python train.py --num_key_value_heads=2 --vocab_size=8192 --norm_eps=1e-05 --optimizer="soap_variant" --beta1=0.95 --beta2=0.99 --weight_decay=0.032 --max_grad_norm=1.0 --max_steps=3460
Each number is 200 + 20 x the weight over the matrix's rms, rounded and kept within 0 to 999. Layers, rows and columns count from 0.

# layer 3 MLP down, 256x1024, rms 0.117, rows 226-255, columns 960-1023
207,191,175,234,182,194,204,205,186,177,224,180,197,179,183,191,200,183,198,161,189,225,191,190,197,220,228,171,215,226,198,183,232,238,227,189,205,173,207,174,233,217,202,204,204,189,194,186,208,186,179,172,194,171,192,195,170,200,189,196,166,190,206,201
222,219,174,189,205,213,229,244,208,191,176,190,169,140,172,192,159,202,181,211,239,244,230,227,199,204,185,195,202,203,200,200,215,230,186,206,217,231,169,200,191,192,199,222,230,208,178,200,209,246,168,219,211,177,239,178,210,214,161,205,190,183,180,193
215,208,205,196,221,232,207,215,235,195,201,229,238,175,220,160,209,246,190,227,212,192,192,188,203,187,221,218,203,237,208,210,181,177,168,166,154,182,201,217,176,196,196,219,150,196,183,179,231,206,203,219,170,230,210,226,204,213,186,228,203,201,221,219
184,197,176,231,224,192,185,207,183,195,225,202,175,185,154,216,195,174,212,207,182,201,250,218,215,189,199,191,198,191,205,184,230,230,192,191,203,184,208,165,181,180,198,144,235,184,187,189,205,209,197,224,171,212,217,205,204,241,192,181,177,217,205,193
204,213,173,222,198,230,222,205,216,196,178,202,220,199,229,196,213,208,210,186,168,178,174,147,221,191,213,207,193,200,216,201,223,178,188,191,238,180,214,163,204,223,209,220,239,165,179,187,222,208,182,236,173,167,227,212,195,198,193,171,204,195,201,223
187,194,202,222,182,226,211,203,160,173,212,188,224,205,242,209,181,222,206,207,182,168,190,156,228,188,192,167,208,201,209,175,235,185,186,196,194,187,174,220,192,199,203,179,184,195,226,188,195,221,191,214,164,196,195,216,225,203,202,216,202,206,209,208
187,224,190,181,248,211,198,178,225,183,189,201,190,220,172,206,223,205,220,214,181,205,198,198,194,196,205,193,217,221,193,194,195,171,200,215,183,236,192,188,201,226,225,199,200,180,200,172,187,224,212,212,240,171,195,156,155,210,175,207,219,205,202,189
208,221,186,206,208,226,231,199,188,218,159,188,219,126,210,229,199,187,205,223,230,165,217,202,210,225,207,198,191,187,159,211,224,212,219,205,182,206,226,214,190,184,191,225,228,217,172,222,244,167,205,224,182,182,190,233,195,200,233,228,190,205,214,151
215,193,173,229,200,200,171,202,211,208,168,207,204,186,164,213,195,208,194,196,212,178,190,176,202,218,185,191,225,180,179,191,210,230,179,206,216,200,209,188,205,226,193,207,213,192,243,198,181,184,192,209,191,213,213,184,187,212,216,183,154,194,231,238
186,237,210,190,173,181,186,215,195,191,221,214,199,187,203,173,226,240,178,203,200,198,165,203,213,189,185,178,208,201,188,201,184,185,218,197,200,192,198,187,195,194,214,216,177,174,201,186,176,196,205,185,204,212,188,153,226,212,197,204,184,204,172,252
199,189,195,220,205,186,186,205,182,213,182,181,196,180,201,191,217,183,196,213,207,157,213,211,207,203,203,173,181,192,219,214,186,170,175,198,231,196,233,198,187,197,211,196,182,176,164,209,187,198,205,185,187,217,225,200,193,173,202,173,214,210,215,226
202,209,206,215,196,186,228,187,189,201,172,192,190,186,175,210,189,168,162,182,206,216,209,187,196,214,202,207,201,216,175,244,189,184,159,176,192,209,211,200,227,195,211,220,191,180,228,215,222,214,193,198,214,189,185,176,236,189,210,218,217,164,221,228
221,184,213,199,200,212,194,204,196,214,223,175,211,176,180,208,154,192,202,153,241,229,205,214,177,190,191,201,216,199,205,214,212,239,198,230,184,200,225,233,207,222,191,154,212,185,199,178,179,186,165,184,192,197,200,184,219,193,224,187,181,205,215,198
197,231,180,218,212,221,157,217,234,193,177,194,179,188,204,213,213,201,187,198,214,209,154,217,201,188,205,211,190,241,227,223,220,184,195,211,178,226,187,200,203,198,220,227,216,172,194,174,223,185,185,218,187,220,205,215,163,176,156,199,192,206,210,203
198,203,211,190,220,218,197,205,217,200,228,195,211,225,246,207,194,148,190,218,173,206,192,205,180,207,241,213,208,209,214,191,192,183,229,228,215,188,183,190,215,206,185,236,155,196,199,216,157,185,188,229,187,196,195,213,172,215,215,209,168,187,218,180
213,178,177,176,189,199,224,211,237,209,235,186,187,168,220,187,201,194,171,182,206,246,205,186,220,204,195,185,218,178,208,198,211,194,168,201,174,193,168,221,179,185,193,239,207,204,225,199,221,183,221,195,142,199,192,193,186,204,186,226,198,203,182,204
184,222,187,190,210,180,180,226,201,174,234,195,199,256,182,193,243,203,214,201,219,198,185,227,202,193,209,224,212,214,189,216,174,183,206,227,195,170,184,187,203,213,184,236,212,199,183,174,197,195,193,201,201,196,182,211,201,199,230,199,217,217,234,195
183,199,219,183,215,179,219,197,205,219,224,184,198,208,185,206,209,214,208,204,221,197,224,216,201,241,206,190,190,188,195,223,188,200,178,186,221,233,205,200,228,209,200,225,203,177,203,191,200,178,196,172,199,225,212,179,191,191,185,194,232,187,190,225
192,169,196,215,205,226,164,175,201,181,219,181,198,211,190,159,207,174,169,204,206,211,211,214,209,237,222,193,205,188,173,198,184,227,182,186,190,248,241,182,219,201,213,213,249,193,213,197,234,234,195,211,212,191,222,218,209,209,208,204,209,196,194,221
181,222,190,193,197,229,199,230,184,227,223,200,198,214,207,191,195,160,178,190,211,187,232,172,179,190,198,210,233,198,211,186,188,203,226,178,202,188,183,188,184,213,210,171,180,178,172,193,223,194,197,208,193,204,199,208,216,215,214,198,197,213,219,183
174,173,188,218,206,193,194,192,158,212,201,195,221,188,186,192,188,182,144,200,170,228,200,177,190,210,206,183,207,230,195,210,198,193,195,172,226,181,165,182,178,200,205,188,212,187,240,214,177,184,184,213,188,219,174,209,202,203,211,212,192,180,208,205
175,221,189,195,172,190,196,182,199,186,222,183,201,215,201,204,200,153,194,188,182,219,196,208,205,237,202,229,190,189,230,143,180,148,205,202,205,176,209,245,204,177,223,245,175,178,216,214,228,221,179,213,187,150,193,242,219,186,211,188,210,205,202,199
197,194,183,184,223,210,202,203,207,180,208,199,224,205,235,212,204,210,221,208,233,204,194,185,224,159,209,222,209,169,220,195,164,142,173,190,205,188,207,210,248,148,217,200,224,183,203,217,204,240,214,210,170,206,209,251,202,174,207,197,206,166,198,170
217,240,207,199,208,154,207,220,190,166,199,216,228,216,199,201,243,200,206,216,153,176,157,212,186,155,247,189,163,222,222,213,165,205,194,175,162,183,211,206,177,227,214,239,183,194,202,177,195,186,189,225,165,193,179,217,229,199,215,170,218,214,177,184
181,171,191,193,192,182,244,219,178,183,208,203,191,195,165,209,176,189,173,212,183,213,201,219,209,218,186,180,190,175,200,208,204,230,215,211,175,212,220,206,208,165,183,231,212,215,216,172,185,196,211,183,227,172,185,197,183,200,155,210,179,206,234,225
205,184,176,203,180,184,172,177,207,201,222,189,195,189,205,211,202,214,177,231,228,219,219,207,206,172,205,203,223,184,194,189,227,171,237,207,232,185,163,208,237,182,187,229,190,176,227,227,235,193,198,217,191,206,209,212,210,222,222,214,215,215,175,206
158,219,190,197,216,236,180,215,207,189,198,215,220,221,201,178,210,215,172,231,169,153,208,194,224,200,201,202,200,222,211,216,201,193,205,169,167,221,218,207,193,213,182,200,217,221,195,219,157,179,210,196,195,202,207,197,208,177,198,181,167,236,214,134
197,203,192,212,179,215,168,200,181,202,210,167,182,188,188,199,184,185,217,193,214,218,197,189,185,227,191,211,188,183,136,185,199,212,187,203,211,190,223,186,194,168,216,217,198,171,163,178,240,225,175,182,191,192,193,203,248,181,182,195,217,196,230,236
199,231,214,208,205,179,181,225,218,179,190,194,221,216,211,212,188,200,203,234,184,180,201,197,211,226,172,204,184,222,225,229,190,228,223,201,194,208,248,225,180,214,179,186,196,214,191,182,206,213,227,184,164,255,179,184,182,203,190,174,193,213,243,211
169,223,164,193,211,213,188,196,221,208,229,200,198,216,157,229,210,222,197,219,182,228,229,183,227,234,201,184,207,191,247,185,205,175,219,193,163,201,210,218,184,232,231,187,199,189,234,228,201,215,183,189,261,230,204,193,220,224,208,228,188,196,211,226